config.toml
num_hidden_layers = 8
hidden_size = 320
num_attention_heads = 5
num_key_value_heads = 5
head_dim = 64
intermediate_size = 1280
vocab_size = 20006
hidden_act = "tanh_gelu"
norm = "layernorm"
norm_place = "pre"
norm_eps = 1e-05
positions = "learned"
qk_norm = false
attn_scale = 0.125
bias = "all"
tie_word_embeddings = false
parallel_block = false
init = "normal"
init_std_qkv = 0.0178
init_std_o = 0.00444
init_std_up = 0.0178
init_std_down = 0.00444
optimizer = "soap_variant"
learning_rate = 0.00319
lr_mult_o = 1.57
beta1 = 0.95
beta2 = 0.98
lr_head = 0.0117
warmup_steps = 200
schedule = "cos"
final_lr_fraction = 0.0
batch_tokens = 65536
max_seq_len = 512
doc_mask = false
train_tokens = 335600000
max_steps = 5121
dataset = "wikipedia_en"
Each number is 200 + 30 x the weight over its row's rms, rounded and kept within 0 to 999. Layers, rows and columns count from 0. The size before them is the row's rms in percent of the matrix's.

# down: layer 2 MLP down (transposed), 1280x320, rms 0.0848, rows 636-645, columns 0-159
# up: layer 2 MLP up, 1280x320, rms 0.0878, rows 637-646, columns 0-159
down636,098,190,204,210,190,232,218,219,166,189,229,184,201,177,152,162,214,228,173,211,215,178,176,234,225,236,139,221,160,196,186,179,196,229,212,147,238,252,193,141,222,214,227,174,178,210,227,156,252,143,205,216,194,201,259,191,190,152,180,216,176,166,174,204,220,253,176,227,176,233,188,166,224,199,233,201,179,213,198,142,236,174,264,183,158,170,209,249,129,179,149,167,198,201,192,182,194,182,212,212,220,156,192,229,194,256,210,218,172,244,187,215,242,171,231,175,232,236,216,190,231,154,167,191,226,167,242,167,270,206,170,204,159,226,202,114,189,147,216,202,179,201,229,156,189,209,202,231,178,208,206,193,223,186,193,200,200,247,215,221,188
up637,115,207,141,173,183,223,233,234,276,150,164,208,142,180,242,196,199,210,244,206,224,239,238,197,225,172,190,222,226,213,152,134,158,175,215,182,153,157,177,150,257,160,181,184,207,204,171,171,191,177,184,162,302,175,142,170,178,242,248,215,216,267,203,237,212,187,148,111,237,192,238,235,209,238,244,205,201,244,233,222,170,191,221,217,202,254,192,211,176,192,218,188,193,231,206,236,205,185,204,210,194,207,215,188,211,185,173,191,170,217,179,205,208,169,211,194,181,241,167,210,206,158,213,176,195,224,180,223,226,193,195,230,227,209,216,200,220,168,163,179,221,203,246,166,212,215,255,222,194,163,197,202,177,186,213,146,224,219,224,184,160
down637,117,167,190,136,184,209,217,205,286,172,229,194,177,188,243,212,145,237,203,151,222,195,193,201,205,198,218,212,205,255,217,142,173,191,207,212,230,157,151,148,198,174,174,238,208,210,125,169,215,168,182,210,241,175,148,149,136,230,250,192,186,221,221,221,209,193,156,184,197,180,214,270,227,206,240,215,195,247,201,222,204,188,245,206,175,269,200,203,141,259,234,170,214,244,225,151,186,194,200,182,194,183,208,147,175,223,131,219,172,195,187,201,192,206,221,183,189,224,180,243,214,168,175,198,203,248,186,234,216,255,199,165,226,223,204,203,211,172,178,197,222,224,223,178,249,152,198,225,192,243,172,221,163,172,193,173,210,198,214,198,181
up638,080,253,215,145,192,256,202,206,228,198,158,154,249,216,188,192,165,162,168,187,218,176,191,127,213,158,211,164,157,239,147,252,148,219,262,171,208,216,128,176,222,227,214,186,251,175,199,221,248,197,160,211,157,183,223,158,195,200,219,170,247,186,191,256,197,228,227,170,163,233,167,189,215,216,227,197,182,177,174,190,171,252,224,233,142,248,190,209,212,237,189,186,235,135,185,188,194,197,189,160,228,236,150,182,204,173,179,212,175,227,237,157,215,241,169,225,201,225,198,208,213,157,187,164,221,160,239,146,207,243,195,206,111,146,182,240,236,180,259,240,184,196,131,222,187,173,187,240,235,179,204,199,217,178,226,200,193,221,126,192,239
down638,096,182,158,212,234,204,205,262,185,198,160,173,216,284,213,187,155,225,211,221,171,209,241,196,222,185,196,171,192,228,155,210,178,198,256,217,152,223,211,194,230,230,226,228,214,183,190,220,199,241,192,239,221,200,180,188,225,243,184,155,215,211,235,268,205,225,227,165,212,210,206,170,228,214,259,176,194,168,184,177,221,208,238,187,222,227,175,201,184,194,211,215,209,204,188,193,244,197,241,180,163,203,170,202,169,236,231,248,172,203,240,171,217,208,155,219,188,224,192,240,213,156,207,202,265,165,253,156,221,193,211,241,93,182,249,226,235,160,189,201,204,221,147,275,205,169,182,229,223,208,208,227,219,163,242,199,136,218,140,230,200
up639,075,182,224,226,246,218,231,153,217,183,166,145,203,195,163,187,197,148,240,211,183,187,202,123,129,158,218,171,145,178,172,249,199,223,224,192,244,198,198,201,188,271,170,310,163,197,212,230,223,219,205,180,227,212,179,181,158,208,182,238,193,169,205,221,193,189,201,235,234,202,230,216,142,179,219,199,182,219,215,220,184,280,248,162,228,216,131,190,194,156,186,203,194,201,141,218,224,170,242,200,152,240,210,240,156,257,232,218,165,182,220,195,175,195,204,237,216,213,224,191,216,176,186,169,227,257,161,156,158,175,215,208,176,210,156,204,202,241,214,213,188,167,207,161,186,226,236,181,167,178,213,168,201,245,259,174,193,207,223,211,201
down639,088,175,212,212,233,182,200,146,214,162,185,179,203,234,229,246,226,133,249,231,239,179,179,228,188,203,168,173,170,196,163,176,196,213,225,209,198,160,171,233,240,260,173,251,204,170,211,248,173,204,208,199,209,224,235,234,199,221,182,206,213,211,232,196,151,231,233,168,261,189,199,199,113,203,169,171,206,201,180,214,139,252,197,186,179,166,174,173,208,232,228,226,185,155,188,242,193,226,196,196,184,236,228,205,154,194,166,214,229,189,201,156,195,216,221,243,190,194,205,174,200,231,193,146,192,241,190,179,208,161,199,264,142,172,242,181,179,165,173,186,184,193,253,215,194,202,216,217,170,183,192,216,246,177,173,214,191,198,208,217,203
up640,095,189,176,283,176,188,240,200,249,210,177,197,233,156,207,210,117,163,194,190,151,203,227,204,174,188,186,176,236,209,254,156,246,199,214,233,176,226,168,258,165,160,179,178,248,174,156,192,180,201,215,183,214,219,187,200,157,230,182,163,127,171,134,202,188,172,233,251,179,201,163,194,224,199,191,192,223,213,147,211,208,167,206,209,213,120,204,215,225,175,203,176,243,191,318,168,248,177,172,196,186,256,198,218,130,225,132,212,190,162,178,167,195,208,165,243,227,241,220,180,164,240,157,214,219,226,183,168,156,189,202,240,203,132,220,216,195,157,180,220,220,215,200,196,198,187,195,230,241,207,159,220,188,208,252,247,212,200,203,240,195
down640,102,177,236,231,158,181,197,214,172,172,206,178,221,210,222,212,199,181,161,213,245,214,175,222,191,218,190,229,201,239,242,142,259,190,191,197,247,286,254,187,194,177,192,208,207,170,207,160,182,205,202,232,246,227,193,189,125,150,203,170,200,202,199,198,151,190,216,210,196,172,177,194,201,191,199,255,201,239,178,252,219,210,186,236,241,143,184,193,214,196,159,218,221,195,211,154,261,189,205,145,189,210,239,218,171,201,150,174,219,178,180,214,199,226,174,226,163,221,211,242,234,207,164,192,192,206,158,229,196,159,260,180,212,167,186,228,143,202,212,239,151,210,159,186,201,188,204,186,206,222,132,164,184,181,168,209,180,171,236,254,215
up641,095,184,246,209,243,159,269,202,203,256,183,245,193,229,164,141,165,217,215,223,210,222,205,240,144,186,206,202,162,170,170,165,178,197,270,173,142,192,208,230,160,262,177,154,241,178,176,216,192,229,152,142,256,191,189,173,199,244,179,174,132,206,203,184,219,186,161,195,202,208,218,237,211,184,178,228,176,245,211,193,147,184,198,192,185,164,116,229,220,229,223,160,172,193,172,208,197,170,201,228,233,148,207,192,187,172,257,219,201,203,264,176,186,231,152,209,211,208,218,184,196,235,195,235,198,179,204,225,208,178,173,217,186,165,215,223,193,220,124,201,192,194,224,157,194,221,173,195,182,183,219,191,197,212,203,199,212,232,224,184,210
down641,095,250,191,239,205,195,212,199,156,207,221,146,247,188,204,127,208,199,162,217,180,176,178,175,194,214,215,224,203,185,203,235,161,216,234,247,244,172,254,214,262,213,224,199,186,167,195,199,204,148,211,215,186,224,198,243,207,184,201,241,224,196,205,193,158,156,142,193,228,209,176,195,151,182,189,181,225,202,203,212,253,225,205,191,238,165,159,253,236,159,211,143,199,204,207,236,184,236,209,256,235,215,175,194,171,200,210,208,196,200,241,177,170,184,132,152,214,219,221,166,226,187,252,207,161,157,182,162,216,143,170,220,190,230,171,206,117,264,206,181,160,137,173,240,208,206,200,238,245,234,201,178,221,201,174,200,175,215,189,160,191
up642,072,179,210,234,212,212,197,194,240,207,189,195,192,182,166,246,219,157,200,197,191,199,240,146,154,160,212,199,157,258,260,233,231,171,157,195,154,217,163,175,206,158,190,203,157,206,185,176,238,192,184,164,201,202,155,182,215,178,179,186,180,184,186,246,231,164,190,171,212,191,222,223,156,230,205,182,144,154,217,144,241,188,201,169,167,177,204,169,208,196,214,160,177,203,189,217,204,145,220,209,245,206,177,271,204,229,179,202,213,274,202,159,174,163,245,247,193,263,173,179,222,174,304,213,188,208,232,184,232,225,194,184,204,162,195,204,264,196,197,204,168,200,208,253,138,189,177,154,260,157,185,213,198,219,204,158,208,140,160,173,213
down642,084,177,203,208,188,166,222,213,219,226,189,181,225,190,184,261,220,138,226,220,162,233,270,208,180,146,173,220,179,250,243,275,216,199,198,197,209,197,173,188,205,165,207,198,178,209,179,237,237,188,188,175,223,193,168,183,228,212,178,223,203,192,178,238,260,185,181,146,216,188,230,192,174,235,170,195,187,168,248,189,234,223,193,179,167,180,218,171,201,240,229,199,174,224,200,208,237,176,202,221,219,166,171,281,241,198,180,202,219,258,226,152,236,192,221,234,182,254,186,201,233,183,275,258,227,209,267,193,236,203,210,241,199,166,193,202,244,199,201,237,175,208,189,221,166,193,214,141,308,204,149,207,219,217,207,170,192,163,174,234,215
up643,117,209,179,195,198,186,177,164,208,178,199,180,147,217,238,209,168,146,201,202,214,186,229,197,223,158,202,195,214,211,261,187,185,211,204,189,210,237,174,218,217,184,259,162,215,138,209,205,211,206,182,159,174,206,157,175,208,220,176,268,167,183,144,222,242,181,175,190,247,151,275,226,168,196,234,201,131,207,198,236,231,169,226,184,159,226,183,185,215,167,191,219,244,212,194,180,226,114,211,223,231,108,245,265,197,191,135,202,170,178,212,222,168,250,161,209,194,246,197,206,165,180,181,196,171,169,159,158,179,204,240,152,169,126,210,231,215,196,191,206,208,255,179,181,167,184,222,225,210,168,216,196,217,245,220,209,267,226,213,200,173
down643,104,199,192,200,184,210,170,195,205,171,146,280,204,203,205,238,197,206,221,170,213,210,214,244,211,209,187,247,243,170,194,214,174,258,210,186,246,217,178,143,193,180,174,213,230,221,208,175,243,163,189,218,211,223,209,199,245,190,181,158,175,201,152,190,266,255,222,240,201,192,194,205,179,195,214,193,221,207,168,178,167,154,226,202,237,179,169,214,191,145,232,169,165,221,107,183,227,205,227,207,235,172,187,229,167,238,197,240,183,237,196,190,185,202,197,194,192,248,197,208,162,225,215,235,182,213,123,211,166,187,185,161,215,223,219,210,223,255,189,176,130,157,175,246,180,183,240,179,205,190,196,146,180,238,170,194,209,212,154,218,161
up644,091,170,164,205,183,140,250,136,158,207,199,216,196,167,227,176,184,190,181,219,171,187,224,236,228,213,176,191,190,170,216,149,186,222,200,237,121,212,212,163,213,158,198,167,210,215,164,247,199,160,228,166,167,186,185,169,226,176,231,203,190,154,191,187,191,183,202,179,184,236,179,225,237,226,212,214,183,191,156,188,233,225,148,236,200,230,195,205,232,163,165,208,174,183,216,199,229,190,134,158,176,213,211,189,178,201,238,232,179,259,218,190,294,208,241,206,185,227,188,227,263,157,207,206,212,204,214,242,222,219,193,198,154,183,172,194,147,208,182,209,201,195,234,205,225,242,226,179,187,190,172,235,199,196,198,215,149,177,191,172,184
down644,093,178,257,201,166,210,242,177,196,238,213,174,223,147,205,226,131,162,178,166,185,164,161,188,226,181,164,195,184,200,199,177,186,232,174,221,209,242,210,221,179,199,187,219,195,201,183,171,206,217,205,167,208,222,206,197,228,201,241,210,181,127,137,169,202,222,216,146,138,216,191,178,211,192,215,204,182,215,215,203,225,221,174,266,255,212,219,194,183,161,193,208,202,174,255,199,175,181,171,191,181,242,190,170,176,171,235,241,218,224,211,225,236,229,181,219,210,195,187,223,178,204,246,228,231,288,221,223,231,205,241,238,185,224,201,200,154,233,155,206,207,235,164,205,179,189,193,143,199,222,166,209,228,190,196,221,190,239,216,197,182
up645,113,180,174,207,200,191,184,190,162,174,199,190,218,212,227,180,228,229,235,136,163,201,148,225,222,153,169,242,189,231,214,208,219,222,182,245,225,189,211,185,219,176,206,197,191,197,214,187,179,269,199,216,219,174,205,188,177,175,221,206,208,172,176,226,186,236,238,230,192,234,205,244,175,196,180,171,249,181,151,125,216,167,160,182,193,158,181,221,202,233,202,136,200,255,189,235,169,218,182,171,254,179,228,180,171,188,139,208,197,216,149,204,134,175,217,269,207,229,203,237,180,185,183,174,172,243,248,237,176,232,152,171,207,232,246,170,171,175,217,194,209,255,242,186,222,169,231,130,216,186,241,209,197,227,237,239,250,236,195,186,213
down645,089,222,196,180,195,213,198,244,190,226,200,237,186,189,163,197,165,162,206,257,283,178,206,179,162,239,207,110,203,167,198,228,184,179,196,168,156,167,194,185,180,201,227,155,155,195,197,199,189,121,197,186,188,239,198,179,198,198,208,168,218,212,223,157,194,195,180,191,181,160,189,140,251,205,185,235,186,224,280,242,203,239,194,193,239,224,224,169,205,191,260,264,202,153,184,176,219,211,198,228,190,206,208,205,201,200,273,194,226,205,244,165,243,218,190,161,208,179,197,154,204,213,221,193,240,214,138,164,222,169,232,197,195,174,186,206,197,229,184,202,168,159,168,246,177,198,167,242,187,193,156,153,212,171,194,132,177,152,191,246,202
up646,110,198,172,176,205,149,273,216,193,219,167,163,158,242,227,245,159,168,214,204,207,220,228,207,223,199,162,176,238,171,251,196,211,215,186,171,208,245,194,203,191,222,173,236,219,167,229,159,238,195,129,205,235,192,156,154,234,218,220,205,154,167,241,186,263,183,210,167,206,191,194,212,196,212,255,171,209,176,234,228,208,182,224,237,214,202,165,233,219,197,200,183,214,206,207,154,203,193,194,202,217,174,238,169,256,123,151,176,132,130,207,196,229,190,210,186,139,259,233,184,223,207,201,206,187,174,180,213,222,189,221,214,190,196,211,175,194,170,145,216,187,208,209,234,225,159,234,228,200,208,267,166,225,185,219,223,191,210,213,199,208